config.yaml
norm_place: "pre"
rope_fraction: 0.25
lr_head: 0.00941
final_lr_fraction: 0.02
steps: 2327
Each number is 500 + 25 x the weight over the matrix's rms, rounded and kept within 0 to 999. Layers, rows and columns count from 0. Numbers have three digits each.

# layer 13 attention query, 256x256, rms 0.115, rows 0-109, columns 0-31
488516496510482493502484514516517502529492488512491496476522501484529505493489515497504494493487
434524491535482505489500482525559494565473482518502497491547536494505489482509525479511508465485
486490522493545493506486515500503474476492530451487481482479509448501507440487460450459488517491
449503437452526517511483493488518494529497523512508436570526519516505541562493544512509492478486
518564519484536480510489459489541502525511491508515509539517469496514505495473518487488489507477
453513522494502540511514476498532470491505515472502495484520520471516497498471498497501513514530
501471527451535513484520481499519471483519558475483482519460494477536483437451413458479459501458
531514483498492479532525496456499489511542493525445460487467487539477503439490483492506550485463
487509467474537540486494455527493492477510537477489489477524481512475492498544447555486515502466
468559516495499470479506507477511473499559462437514494493494497518502519498511539522475509509449
486471513541510512497533500508479542523508470452530507520515480518471583533490478492515561546503
461531506491498521466505471522455485502502479523513501530463505479500488567486418507467521481536
502510455524511507519486490477510505548485477467494471497493506470521474471529501511507467525513
517543532481496534530478538472496504497522502545513508497453536510504510467493490511516429503531
541502461448538485507484555484486483534455488503465480513482508532517436480469504512505483503505
494485553522469529484526502445478507542496471515482473540498525507484448470490512545493453456510
471481492470515495487466533504492516467507491523466547491511536478504513524473515463504470499465
497503493509497571498532502528478505519497478488532491542474453474535444487531505510471497494441
565495476503461477527479492527505558496549497504512499501534490511518484522522555500507475475502
489451495496511567537492502530488529503507483513470534472524513563514501504457531491502521511468
481495509460495530514477538517541507493529527517533516486511517465519496469510511511488477501485
555516473520518496462501474525487474510473492535562537514504496566514507481466463503468480465526
526508495478490502532515479539482435544507466475495494527478495491489503505498488524524473439511
444498536505497470450450533496511487501525476504534498449494484513506490533466486464555506505515
489506491457472458520508507495495463576472526498471514482466518513569497463486499529490505468509
478459550493588487503557539445466546536513467487511503525546515479517490474488439495535475552477
517484459536491503492486446532496485568520506486502501522481461511469518510504479487480482510495
504445527506487489498525486492461512478476480480534526449502510431497510458463550508504480510492
550486500485489454504455492536524539488492508498504520501507502521493510487496481484521551479514
542498526550541491491472562491543513525567481499474484503524483530542460491506480489528494518524
508512525489519499498503500518502443471493512488478488489475473502552477483513532476464500500526
473494521481530571515443474452508479454509564495481486489496558468493474499519494499472445480488
508526501518519496505509493494518489491494536475517499505497502481530525499483540507509493497491
546459543491473509520484487478493516489498473471489514494482507492497481541458488511488488495482
529500499514499490479525497497490506498510509511510499501523506509500490499496503504506516503507
525508499532465500454477489505506517487498527525519500514509510503478515514530474485473511535467
500489514492496498499520516496499522492492488528512507495471510520493495515505447527507505547503
537479525517471501513505498483474493507492489489489509522506493526513509518507482489483506483525
468546414594506462499526511515467482523506538602506481509531506549505518410521526535530557523523
496488506503487552509497505463502525505512462460555520537472497500526476523513507468495471543488
500477508486478512507476548502501492448494480485517492516469505507491503479509486445525517468479
467503531518504509453512528518457534512469515505533485503459489496548437491495529503500456516544
505452518514518510481485532470479490514524522508494480517496556499506502512497485516533485520509
509507537523478529493509514449478518481499503499484531491509468501528460497500536451483491511501
465503479515499504438521514468492518510496498501505507505449513474543459461494493503507525536498
520487531495534486484542490513492487462499526447456493465497494514525535482472501512496483539458
498482498505502530460516472432505525478540520518477475488513517487506557498465511505537481506544
470504487508512509513499519522479466505487488501498466537540517501472473490512501508535486456494
494516472560471504525508479505493512472530516521543478550486483523484504498494511458516510493507
515524493507506486503575522492479569530486477498520494502501477492478500496487539495512521504471
508469453448475546511529500530485509493513504521544535465486471530476530522486531494458486508478
516478448446486499505448507491484530518523499493461496458485487544462470483500519472502496456498
502439489473531508514496482504481505483515547512540471532522510461507476496517453518476495494486
485491537473507550519497546496503501487494476543444487512556473496538480480528558466511500503506
555499459482470511501494521507564509509506545447496493519531498508505457533507466512489503485503
475542477463492491448498457465511487497493544539493494509466545472530497488519470482509490497480
468497503504481491456528482502529521532514497502447504476524499505506484499470505472507500486518
532522523411486488499553496482515497522471522487487461521526494480481515528518470504493464501515
527489471488499516509516494494504468473511488497487491484495528536522500487523496491517484514496
440510494496474446498526516539491504531541477482506486462484491489524463505522483485442488477515
453539474495496489515491552484535483536507489494536465452476506528539541489520500485498462503487
509497514481478518525498521536496456460492507487489495499505504479483492451481482504538504474509
488466472471517501459482472505491510496527506489505514484501553445474490515492463467504488498469
498494511502520459475497450476483499515505498515490487484492492536517523486449477479537508501524
514488494495497497475516508477480514523498550526498489490503466493493474496495492543524517480492
483475520485488502473508529509476515486496518524509488483518444504528508478505480528478516485480
537542487537504491477512494479512516516490459511481490516500537517488503515485526460533488517533
503464503515505473557475504485452512473496513519480505505470476513516488492510479472507509453527
490514519521509505513504523495511491507470523516491508510512526526523495518488511500503490472516
524511506532514502485491503486511504513493463504480513498504523499501472531511493470519523489536
454480526437530512510501502542489457502485557474533499473528458489519496484518473536455498508461
458551527493496532455521521482493479470484498501498468501504533489484504506505502488494532480480
508497525493483522469504448497501497484503506476486528478474506502487495486490532476486508519461
476534500476523524541505524490524494463513538501488485436477483482497535480487471454551483531499
517568518526494488471544491532484478514497521504522487526527499482471451485530472479502513522471
495526506517492478504535477508508502506550479472516519503527497525465535510530467476503511524479
506552507498483461524531513540545496488507498495495496504524506480506532496528499531490474546536
488544492514499503453511471499507491523468516544461514499521480485525483516496526496517507515545
512516485486462522488484486526480514499483526509446479462499512469469493500485484485491518510489
475519503489463516497469527518493505493531489512536527508499487506514493536451473465480522477482
463542520529489544455499547527540514456469522499507475506515475496523513486519482476482484502485
459499512495516498505492492479506516501495497477514516477517501529489525457462478494469489524472
512497556499514475484566521487511532473542480484505479532506472474514470485522512486538494505506
516509521470496496506492503504454511484522488491497487484513499491509539494500540492491464480530
505475504507476508496547470463499534500500485473488507517519491509459524496497547473506506496523
496461475501496515445498482502517522518512447512519501487491506519529450514538513467522463485497
505522494507518569491479459516492482496523558480500511440461508504492483536486486521480487499513
511496515515507502483489507485512494409519500511483523449514517500551511512481512472498546530508
490565449533525511484490464499469473514480520496530471493468476480499463504495502503523522521491
534512536514494477442527504529522493509505528483509487506490477540504524543466508466479466506483
524485506503530503519502495473430506495503505485507506485480473507491486475482491496466511507505
430479559526510499558458515499466502488544500473517516463556461462468522475509509518507470498516
488423481476511504517504481548499512500504513502500492502479482523525525521450466511479503496504
487512529482501550499505517522481476467496480521504479472466501505521487561500497539488494495479
533486468549513482487520503487505482493539463520486516511539502509473484497476513489529526490488
416483532495493487514489519496458482483469487487516508466485537513499484510486514481491548521550
506492516504497517507521509514486519524507515458487517520499496493500473517504505449515494522485
430569479519525480482530508542485482531506488518515476509490502484485481456542516527525503474512
568430521494473513502507528495500505481526487457511507479488458516508480539482462495487483510496
454484522495540488448499526544479455509493503446475497525475502497461486510503545491485479456530
471493486492470528507478525505502486476476503507510472498512482507488454509483501480514513533497
474521450496493471460477476491539461514469521458481502502532498462503499491515507470504533481495
473571455567512471475522499500472500520513510524484494512553526495499514467519528491517504502525
551527517512479513542539486505532523505494456480506527522531494480505542534542510482494487509468
511504487514479534523418479500527473522441512502532492473496470501486567491522509514513500513486
487573473522500487488510518501501528496488480474524478490515495497514511472466520505469509504513
507516469514487517525476424544482518498506521528521503513517491494486497491507505457544563511465
510536499518519486440494482526481514502506545476522508471458511573519476493496491478447510476486
513481471512524489456535558495517467509499467537526497480507526510500502481501536488506454451548
513487472455472447465530501522499519481490482476521454521537504498503470490517485492519523505496
# layer 13 attention key, 256x256, rms 0.12, rows 0-108, columns 0-31
535522500509466529499502482518506493469522506498485504516472530486494522486526493484540502487511
539505479489530481562482493471489521486521495484507498491502526506476525539491489497500505524523
449522560519494551453526519487489495433470496456476460487530475489555500416494467475510528456533
484464491512497455538509491508443471494488533517514495505532530522545515519492445497523510491507
503483494511524517491524491497499509507494502498515500486517500499483511514510492497513496506489
508483531480551512486534509508500498513526500507504498478503497499551484478503504489497488530506
495500488473512471549499495508518514521496518537500503499529525484515523545492504519510458532469
517560479478507527476502495475520512518497450490510490475487524474481544527531484527502533467513
505559504507499525556516495497494496531515516532476505506510507555475480476515536530486528466417
489433492520520487533534509482478492469527496473468512486485544500471498485512490483535518499504
488522512513510527479468527555472529488465505517514499514510490483498471460549490478486519499541
485525493494523514482496483518506503529505513465472504493453527504459475487492492478463488519527
520492504508500501490477525502488484532483511465527482459533479461495496487492512501528513522496
521518505530507479493465487501471492482469521502526546487468478492514495492493482489509555477505
475475458545471516494505493480520482557486495468477509420490503527470520480487474494518488546504
487451464488504510519527507424488522517468526528502483494531546503503466497511526509488511478510
465559504498512511531513517478466493538509476515473524542472494526518472509483484457484478513516
464514499504488492486480529490540502482495487468539465532510485506519493436508504481454476503531
496508489501489507526479507476466525521518519484464510492499483538545507498523536503473459467483
521499476495475508554477495539482545516485496517518502503512556488502513507438510488494514529482
504464478537496519505497502528521527482456488523510518443462515520477511501507494507505464513455
479519507472560497456508494497494480500439496489543507477479497513479485480501486530546494485509
506515527489526495601531480532458472540503499528476510481499490509478516511540533518493456451485
508489539510491494499514452517519502490508515549516545500519512523508516512502489438492522517471
483481494461493524492506498523487505530475527475492511514544540500520511459503493527515520509547
512436532439546526537513497475488472498531484509479474535504500498522484457488472532526466507554
521466453494507504514459485475515491500486522507474504490486503492518515521498487502532479496543
557494495484521494469491506519494523499506535524485525455493517528472530482454506489516531549473
554494511511506513531487481499462531517495495507427524489471502494508468473524470491579523546519
511511507517545529531505484451487479506548475486516501473505468498526488476517477504505516513506
446484543511496507445507510506496514495473534475482499474474526486488457490527520494490545501535
509466502493531525497490546424514469477534529561495476495492510562478429499489497543467493500465
507483484485459486493515524495469500504505486521488474506482509507470505493510481497480483514486
464494487525501497487503516484517505502478497495477494501495511487518506474523486476485504463543
518542520476531495484447499555435465563552433534519543494519506558448539507447437534529467516502
488515545530496542493500498471492535466469526504508516484497494468504528480510487475503492471497
498509518511496503500485502484466475508503517507467500480524505520512497528499534518514499487489
524499518479530496485500517535503493478499474516518528502502499503472503504502497506507498495484
492497474503496490482509478532485503494540510494500513496525497523470513508497500532518486495525
497512482508477565445473491490513523469534492521478587525479493477502531512501532503495482513479
484515451477467518498529546482510476496497508528495432438511516541533468488482504548486523524447
506484484551511530483521512490532506499454494498489478476501466533525484472488508478504460540488
516464538492542536507501492465477510505516486486485505490474518532477543493454492466473485561475
516481539505508507451479510472491486502558553510477518513466541515529444469483465506446502524501
516505494503513489479537489487482487454540520487471470528503472476467463474515500512531482580500
496504493514532484513524496493468488464476562473483514451529488558479518512514531483497517563470
484481527471487561522509480482513539523521516538480499487502473484531467480498476485511454488492
443484521490503481504478509511480474503514525470482490485493464527496516503532465523539487504532
526533484481492453526503477506527494519518511488470489511543547482480520494504461478512540495498
481565518516507480526536512523468497519528521463510501519461483479485517507534508514488494493482
560522462430526502505486493520474515480528480484519515519514498526479511498458525514507497472476
467528424462490524477526485482474490537536456528456526478503474534462472513491477518540524498528
515491463532525514497525473513488480520463486522515462477515499482508504521504546508489501491533
500524502517564531516509460466489509487480474503501525519531514466499499532536468509517517536500
506512494485504533501494473550499530530492518482506520507526490518533497496479506518486511503487
507477562517518458478485496509508510518475493503481475502533481496493492513507469502508525496484
487544504487525485503490535484518492522491477510485534525517468507477512456506525501501490499481
517510541485479506522508467472488520487530520477488505508525552474508475526507533581494506463480
509527472491488533478495515514470508462532455503505487471499514536486502483516515541463505549506
505492475527448468505520502495465496479525499514534484480507525498481509512512503512448472470531
503496461506532512492499480446481459512492512508515523457478500476530522496513495499472475495534
484555527515474501471519518503532465495455504497476460479502565498480510499531480485525479493495
462492484510543485529485490499481507498489531502501465506476599513534498555516514501501456476489
479516535520500502486480488472477526500534575504508505489511452512504502428441467482496460465521
511485493499529519519520520478497506507498529506502515508491492489483521503491482509506510482488
478525488484509481478492521519503506492469513509539464537506482502503471486504495530506522515532
443478553510517503488487555457556456524501558495502439530564471504563447445453491557472504487542
482517467496514519529520453500486538499536509490485493519471545487510478499495570490494501512541
481507488499481507493463508503483509506510493504511508512491490476473497480487491509528526538498
534480490486453472537481478516495501460502496511464530494513497512476554510519533450463472478483
483504517516494497506508535484517471500496509505499467509536474499561483467503509538498496482529
453507525469486506487505541517526477449494479476491489471509506488469497455497486532491509503476
502457522502486514488489477516530479493540511528503493506503482513502530505531476505473510504460
474501473484519527533512525476504512522517509536470498463517462509497523507445490507499496538508
500492508512468503481497449521468474491464523514529512498506521475494506500538488505492508539538
473460514505509470480544524440514497491472505534484523510504471509540478503542474497509533507491
518501521471466499517495480478487473440528488531514507511478510514511483468534512451504515506479
517472503488498482442524455479515475483481480541501536521489508494495462525530501470518496462498
471521511490502513469472505483499513469510517539484495539481523533492534488448500515487500490522
471477540465533508514536489507477508518507493462507555479489518462522486492478488473478484527527
552514518507517491453491571515512533451527465495491507487515487526495460510510542479503494520509
513493459470499481516479491473518505507518502506517495472478515519501524493493476478478497472517
523520528512501529487523505474478505479489502508518490523496496488501491494535471528536468544485
460482453501505476522506482518487526501530515489473508529515503507552476483479504498486487479520
521477484467466542507483487483512515521476518467520499430469547473488525512500484501506519474520
499499548455475493479476477468500514430463487493484510530478493499534445489499500476494507500526
495499501505518527555507559509504493464487519524482486458459533543466501499462507463455489466455
483512510509459521549541476501474485534506502497527521500510501484511484519495484480491513493446
484476496502532545504513511466549481542485532540493493492482513474494508492456478519489523505493
545520550496489518486531533479466507457498525501496508487528503499461492500492467498507465479469
528489447487519491516504458541474511474518490492505516515471498497461495495504525497501480464526
528538521524541520534516488473477488500522508516550494555522475514475484494533486470472474504542
470543502476510573471478512492483502554504503496506476538539530512526480487475482561482507518488
479530511500476496498501517496491487479483469506502511494478505526486498511468489524511479536479
491498496490507482512546474518484512506533479466485490489470515509512498481479515538548510516500
488524518530483522473510483507508471525507516494482491480491495505482489508536456483512562540494
489534492496493505512524520488519517483520518503507476460514541493502497494537446483480489493521
516500444489477484533477471497492495513490543506532501473501503495495520475482472470474509455521
563498483500540468474490482507463499528485480542549500484519501472484516479549517509502496450544
533490490488438504466518523524487490523487474493499488536499556480522508479486477520476460500496
488524478506502502501519467504497485496493517513500509484497520490495498528527518541492485534501
515504501495484466501523450488507520522479496474537483532519500511494468490539492502509480493488
527502495493525507460483449505522493522500484522516479502509518500480541493517477529473500525550
525501506524485477532532509553487489493536499544496461487488484483494529533524492465497542493482
520502470518467485501525478475484508540513500508494496476438483482497514481481476525488479469498
493485484524530482541493460510501497498504499493510505524490428518486491490503489515514535465526
495511527538513532461482490488514538502498499480525462533523477504469485526485496443534556488486
481535487521476535471480509494499502495467554507507514531519488495460493493506471505472521513507
531478520491436489474516512517481475488493495515498494510511491494495490486534496481494520444500
# layer 13 attention value, 256x256, rms 0.147, rows 0-95, columns 0-31
498513507518516475498528513500494541466527503441509513489509478454484544551517517503497527455510
455503481520467485491489496508490472488518482482537445490483531496491499484514541551531499486524
486516492478516501513471539480451506481491512523497496480513527470455477486517488521465482464473
497461502503481490502506470507551454504473457539446516509495487563494549454511445506531486493494
449482492466508519571547485510506522497479519550474522515473427476458496476510488485517544458524
493481527476483479527546469461512509472482511477455518530515486496464498493456556474515450544519
465478489495465481444484479467486511476480519493520514492433476523480478554512468460544522525501
480517517520458517482447510489489518510522505536506500499541495524545475528513492481476489504499
503492508516451529448494494527481492483491501503500481499486491501495491499486498541531515536529
483479489511479514500543530509520480523505484473526473520484450473513488484498522516505511524521
485506519497451515490527523484491444515513527472487546502518492493504492461467503502534476464493
500539521516524505502468459489523475458512552476499502520514512517489497493554457548539468485518
558525498469484496515491545570493544504473548508555506506532470482508482560536486461505492504507
505508492495530488539479514543519479493510506510458450485518423485505496512530469528488487500455
446481473530500504477561517498546463459477516489478549481503548466450546447482456515474502484500
508479518488500502539538468505530481489473518525485510501506502502471484504452518507494526476490
560519583476512467439494513477527543516482497425469540482477503478491525499525490505531487511532
513504499491477510467516487509560492508481476472421473524566528503469496495498424463495507482538
472501516496497495457506523466506491523543447463530510512452545549518507541515456485472491505534
492514499547481468494514505460496502521494529478493552508501503503492462484492527507498492505559
495450503501470462482502543480476542566511512470526482476467492449494494507476500472531474464508
495499495506487482525537532506496537478556488514496532492544530463498454536460533498475498548487
487544473547478478497467517485489550503468495470533478487510511538461495533512481489505490504547
464466507470539539493525495507471558512498493587504469552474526505499421501529564479563494486545
505523492491508512471483479539516473517500481465503469512514518540491522514539539473444499515495
455510547485480472547517477500485492501485502538496475504506527491534484491466491525434489514512
535476509501467507499501464507504475474513489509444501514496483537485490515480503509498490494511
508532491497470522524496493493562497489523456507487477512474488471465487543486512521496509461495
491482481499486532510488481495535498510478539493540487477527476522508504474498462506567533532527
477491486500529519519530532474509478535457500527478515514546468513504503523499507505453527553468
502515521483489526434505527514461474529484511520488555492509450462491517575462585519516461524511
561491523547506489473432479486483518527483478490505446444522510530566518464531508499461464485531
493475550505521513507508483516522474492522571519500490499536509504488496480483521493472546464485
508518473508510481482518491522480450491503504501481523504503526492523533426485495528496480490502
496507497490507505474481531519482503500531485490504481472488490505524503507539493502454569505510
486532497507505528486499486495523493539527497517511516547436500502499515496504523490473500534504
452517480528508493514505466519491546534519494511493539484488506533464553524560551486484512489531
484532437519476487457519519459511484529511486521493515464522532514478501501530453502521503506469
514510489474487493470521498483511514498497477550482490479563463509509468483517503451497497507475
497513471515497522482521513510525499484494469485502493463521540541543503513528509462494481525507
513501525492523472531510507497519495498492509521483486497482492460489460499488473499516524489440
527536532493523494484499480484485502509494502494511440527503487480521491532469489542512533495520
512472456501520524493491501478502517480519527498499480478538497504535511500523479512450515482495
496460476525488541514490525495509462520477488506489460495499529476537503500519514530523512483465
517492458460503487466505509498495509471492479498550511463541499485444495501495502494508476483514
481485517488505485512491482476517482481489557453491470508493515492521455506463512503472515511502
453486515512476511487516504525463516503513487476462517474505472503510481516474499525498454454476
494503519504528519514500498500506468521465515496534525528473510511508460498441482479477505486476
526502461508478536496543514479479500500537486543483488495482521499499490474556530480497484524491
507500563445478480475523469490453500514524489476529461492511513522492494476507487533500503506544
487497516502529479514501481468494527518492487468509457496487555464527497471499488490502503501489
500508498491513457469481525542510450522511528482521491524500494494495504525483484509521497518474
550496524488482501523478522538537488508505469542459476505521472482454488512494503487485511470480
459529481510507500488514474490508509522516499479538520494531520446498480521506509495523490467489
527481504489520486541492514490473481522487526515508498517502540516482512504490497510502522509489
514515503488501515460502499505513534485544496509528432500487548517487495489495542495531468462515
529500515463492487484445510516491503492467502516490550504496467491505501512475493491487506457515
497501460515529547516485510477466512498505484549531508478447515490523530488498509524484487465447
558461518486509531490545490512499515495503504497495539476509496500475453513481511521507497481518
478556500501487457526512514488500505517513510472540521473498465519489482513487474526504515508484
526532497495487509489507526505502487494526467538497528477519483504490491480517477496474491483504
533467544494559532496475526454444481481468537477512478493506484506470474502491507537515500535527
481558469506489487538490534511516470537491514528466497482482477502499515497538496474507497482485
492529500490494477537520494495549542514506482480465515556543520507477496491484461501491507477477
466519503477493470477521504525511436548494545475454498488462455567457532523514481487538464503496
474497501492513510521495532494454500495515491494501558542501479486517476438473525511640490514490
490474452505485503460484504464458494536519514503518514504525511555503529529481549525504507489539
512516466514482479496458543472443514538468503467500515520506492491496486469495521514528557450512
582538482424510450487523498500512502498556494513473509492467558487498491517521496493517541485520
490523470510418565550474483525522479529481523475515465434474542513502529516509419470477503538516
484492494418518498522480472525459464519477509527501540474474518458498502475486530428439514426518
452499490488508443498463492514462472459468477480509459522526498476484440481512580513447545513531
529516498456498492493501496521540481464499529547555491527479436456530507536501496511498513491474
492549530509491538465543503490466450497510498483506502513490444467503480505536520508515510524535
527519527433500472525539520492489479482496499551487535503511513436506517504531504464513479530437
505522485510532575510532513482501451483500544469470518544530475445481519496502501526509481480488
510477549485488525420519480507530426486418544498488482460460546500461472479453465502508511490509
537512510507496472492465489488452502514530481510494464517517520504487453490500468480486459487505
475504521514490492445479519530497502487478513502503489516536539500469536541544487482517469502531
472505489475511490499483452483527449536470493510498516547472501512448425548558492497557468547527
450490465539489498442554520546550477531533563546467533515480469542477535523534553488496523501460
484518566506546491537535487498487492475508485527556495517493464456525463492501539484518508533517
522487501476502482478495540525479486551472508464478532449502477455518507516518486501469518510489
461496521483515515464496523506495505490550525515522527489559492463497562497518489476496537521484
520530509492484468521529496448471481515472498541516524526539490436473495457537533485506406538534
533469483543509478530555510472529496486538505484449512531444513442589458506504510506493537494522
471520467562505493457489474504559459526480533494537447505526459516449450473442513513461470540524
459529483546521544500512526501535490503533516512495530497497460385488517513469522485559571515513
523498489493508484503508517486497457485492582469530498508485448483498505486503524501529498484504
481540523537496526497505532513546474504487536479506539490577494510509477486462484544533440542479
479459471461539411509457506472516508492557466503466503481488491433553493485586548488501527504534
480490488477472526494490441529492491521471533438529502503473541512525466526504523485520559487525
527540453505453464500447466522459522467515539498464515519496424516471507516494496518580511506523
515453491498502476532514508509492525542495527474542529512520504498478491471493463507545508521501
545465551475507501525555486478448535494511465518501507506505512460534525506460482476478516499458
502496488502516482479484454493550451497541492557534497482484495460505447492485487544517520506502
# layer 13 attention output (transposed), 256x256, rms 0.125, rows 0-95, columns 0-31
477528450468536496515489504538543477482475500547487516495487505530484498485461435498526512503503
545457505493540499517499477477523507505554491489485494522472450514524571525528480494485501490502
494482489475505494488509490515494457506499522481486510497453454508487457485474535481481516502513
517479488507517505496498532475458510430480518515504527457452479514499462485479510484485525476499
527518531478501493495496509497485470500523528534504483463495558509515475528461510474544502463494
516482491513527548507462509495507513539534508494481501491524522530542481518526502535516518534498
515525506498502475549524504532505461499507511462502471492489532493510523463505512486467529518484
511447480526521492483543504533447484465491498505505494516509523467497522491521512476508514494498
514547506497525507506512507517543523486516496521544489469484490460510549515513516494519466503521
537530487483483549509507522495498481461514482517549519534513504526559503588517518495522491476486
485496492499527509505496488522480519473467509503496455481461502503500507507492479531503506537495
529464484447521509479522451497507499493484513494517513483468549483455470534453482510514507532515
476495550530489496521520507495522426534482476484511500524505544464520479489509519472446479502486
477499489508470511456534505470483476498488528491531510548494505466463515500470494526523492512529
517490494517502512461449490472446479511490468504480457537461496455503486572520492500510520522468
550513491483495511442496513489511490503529496510482529493527495485499497465565525496529480510501
477495472500487571534477536508490447508464492524509518460494513505533495474545448544498539436489
545445494482502530512493507540485513536490468515529487488494484504526537478451496493513522521491
515462460496509527521521449497504494490486552496508499539477471517529468501497502481512493514483
463496512526472524530512515519484521500506469508468478510487493506502441537515536511485486457511
482517533496525490522484534513501446485513451515465504513498516548487480503506509532469535510501
499465497461496490474528510487484512554438499476573522521514478513487517536565493510510470518509
513498508497501456525482493469535495441514473529497547536472502480515525533522519526500485468479
531494495532501481509459516507474470529574491517489488450529528462526523494535465529473508490469
464501505483514456514531528497509491454481482461494507505505481520529500476488473493479526495556
507504462461511471468522501502516482492515486488478532499538517481450496520481516504549489511526
498517466464513539497499504542472513497493506495490510537501453471498484457504503477546515506465
496512509497489479495475503499491498496507514541487488491488546472517505528534499506515523475497
534506482509502511505497531493540511532512527488432501505510495500514529502498534530442479480506
521518525529465518527498492522497517485507478478526506525475475461522509477493478497537478510479
498489525526494476510477488508499518494459476507538480462534501491531483455517535507485480538468
433466527467481538513485533489526507506489473530501506544512514526503498536506471487532518489524
520477494486493497514500514466517525483496515528521512510488504521516514532497488487516524498481
468504474492515504513509493505505539519525514502499510494476512494464462543488496470562489571490
488493495479503510543531525485498474488508459475509465487508507439494486505508482496482445502484
506517521469498524488499496483480489493497487473507478447475532525520484521525519489542490509506
486510578487505492523456536504492488490524487488517493498466514518505489496467469527519470497513
516521492502484499545474509485472500486491451476535476536523455508487477496465497522498503485523
486479518501512475477481528490474512480496497494538494506519531530507490493492473470488493491473
464496525494523470510513500498466504468483512454504502545474510490496476494486495516493501508515
475521497487522536496473504541513459471507495479493559498580492487498543536515546507507505508486
502492515471514511489459508510539523533554514523542531501471466480495524497515512554549508489464
498488493458480517528509518506456498509489526455459524481493480522494492497496454490462501523538
523476544492502466493472472547505520559498462468481520498506522530498506519500524485463511463479
486446477503511480544496460478514502509577536542493486509520478491439518469502526515517505509522
519497483561492436506493540512512507549488524487536521469495475496451511494505490480549530482517
493541538519523497513500475511489457488516491506515508497511536519500518471545493494534488477499
487511517507473513496505501531504500524512533482474532465516519482546507531520501475493496493533
489462528463540518545513471543486505481520509475503470499509485500494511542479471509450525478481
480549480488506479462523535504527493509515470483538530517496496560498508491521494482513511522492
479498478522499503509498492562502437460488521501538524490443464527474514485446549491496495506459
457516482501478488488494496514538535478513476496521481478515490470466516498496497505523498521549
485486467547505506488526528511558483509455530460470506477507498519495524495498451502534487500508
491493513508526521475509504469477507516484527497505507483527469527512510428506487513503508514537
491525484521466502487466487478520532490499501483485478512504478512494502502521479482507502476540
499459573470483486540513501533531515537494514494523485514529510522514516539518533517499510530490
500496497545526524514461511491467520496504493477459504538490537530496560492453512503508508523475
524507504523513537478503459491495478513465523507480446508547547536515543540500509484461507510511
479519453530457502487448469549498541511474466483491503494458512392481497450530490477505486489509
471506497466521485475518495501499450481541445462523532484555518488494517488483494473503533480509
538525502543489499488502505532454504502475466497496529518502564517470490492474497488503502478527
506481415514442504475494473562524500498517450507564515485511521462534543509486507501510517496514
540490556504496513527471495506469497491506475470532485555496503538518522484475494538479488485523
498496495464448513507510537468507491513494514467515477484492566479505492482509476521477523510531
487532503509517477476489460517535495515483516519508583543523572503466486490470487538464473539491
499436534524522497533494531487557455510544436512484525494501456511487462540497506484517549474526
509487506495458488490496553523507494521554456480519476498515479503549516511520487494493489506475
490463488499450514469557524449492461510508449484475496459481424523512458467523482538542548523545
459506472496521499477527489488501523496509535502512458448496486531544456492503523519518565489582
480545484525486565523474501520512557509490469519458514470553539542482464518482503472520503583476
519495448509472470508497477452548510471494460488521540490497501498491543466516495518505555487548
497540497545497487530485477522502515488518500499524513485533546464531453472481544504487502493530
527512478480555498524518477519489484490472545552508492496438503529476524468478546499496484507546
420555527498441477542453492555524519506471507511511516519530542471526498481506436531453516519487
526547512486512416526531475426498491421468508481520486503451458444511505530468534512513480487596
499481527535550524506530531520513515508508500508535506517463492498552500519474531466495523483494
543420525477512533488517509471475461501498491462499546542483484512546482490462487514499507480515
499491509506491496494464522499483537476493529511520476543537503483454504501498481475514476522510
457478507502496516445485560518494494480514486529514529499484485522544490520495526518489500493496
497464499536573516488485465541525460502503454475552527537515576482511516426530562544482525553540
531565451480516463503491492516538503513428494518489509480476492489521452446482523519497520542439
503498525467436492553465492525509471484539463486514519511544499497518511522470444467534509498510
516516482503468482476540475511505520492509522514528499498461513513529546471546452493488543447504
445542532493479525549469525531515513473490505508446494527508519458528500502518487539490502503481
444533513501481506481471559486474529526521531487496497489494519539486562498483518499471457511509
504486490492466491510481491498448530527449519495507506507470413524481488504471497494519490456505
499455508508514480480509479517479504480526476503448520507522511468501465526424548519540545509491
486516446493547552516495495542451528509557516507493476467469479434505512484502473508515560537510
502495544483498476517501513520457492487474501496480493492492510491512541503506515500513475486509
497508535510497483515517442506507486512502522506475471533493439517482528514464500486479483534443
462523532514461479509533474476453514492509466470494482547518461460506507478561551544526449496518
506444492547469473494455521500462520511484445520444499552505530497501431507516519476493519466461
486477520547485524501490501505501498536483479521467497503513549543430513484493451502536461514510
550488538486512445504451475474490549516496497505511513497544474481522487473519494519485487543512
557494512418474457514478492482539460479464508458524482485463499541508442534525467467533533494519
532488505462549442537495465495517557450521526517478496467509578548547513430477528448494540512510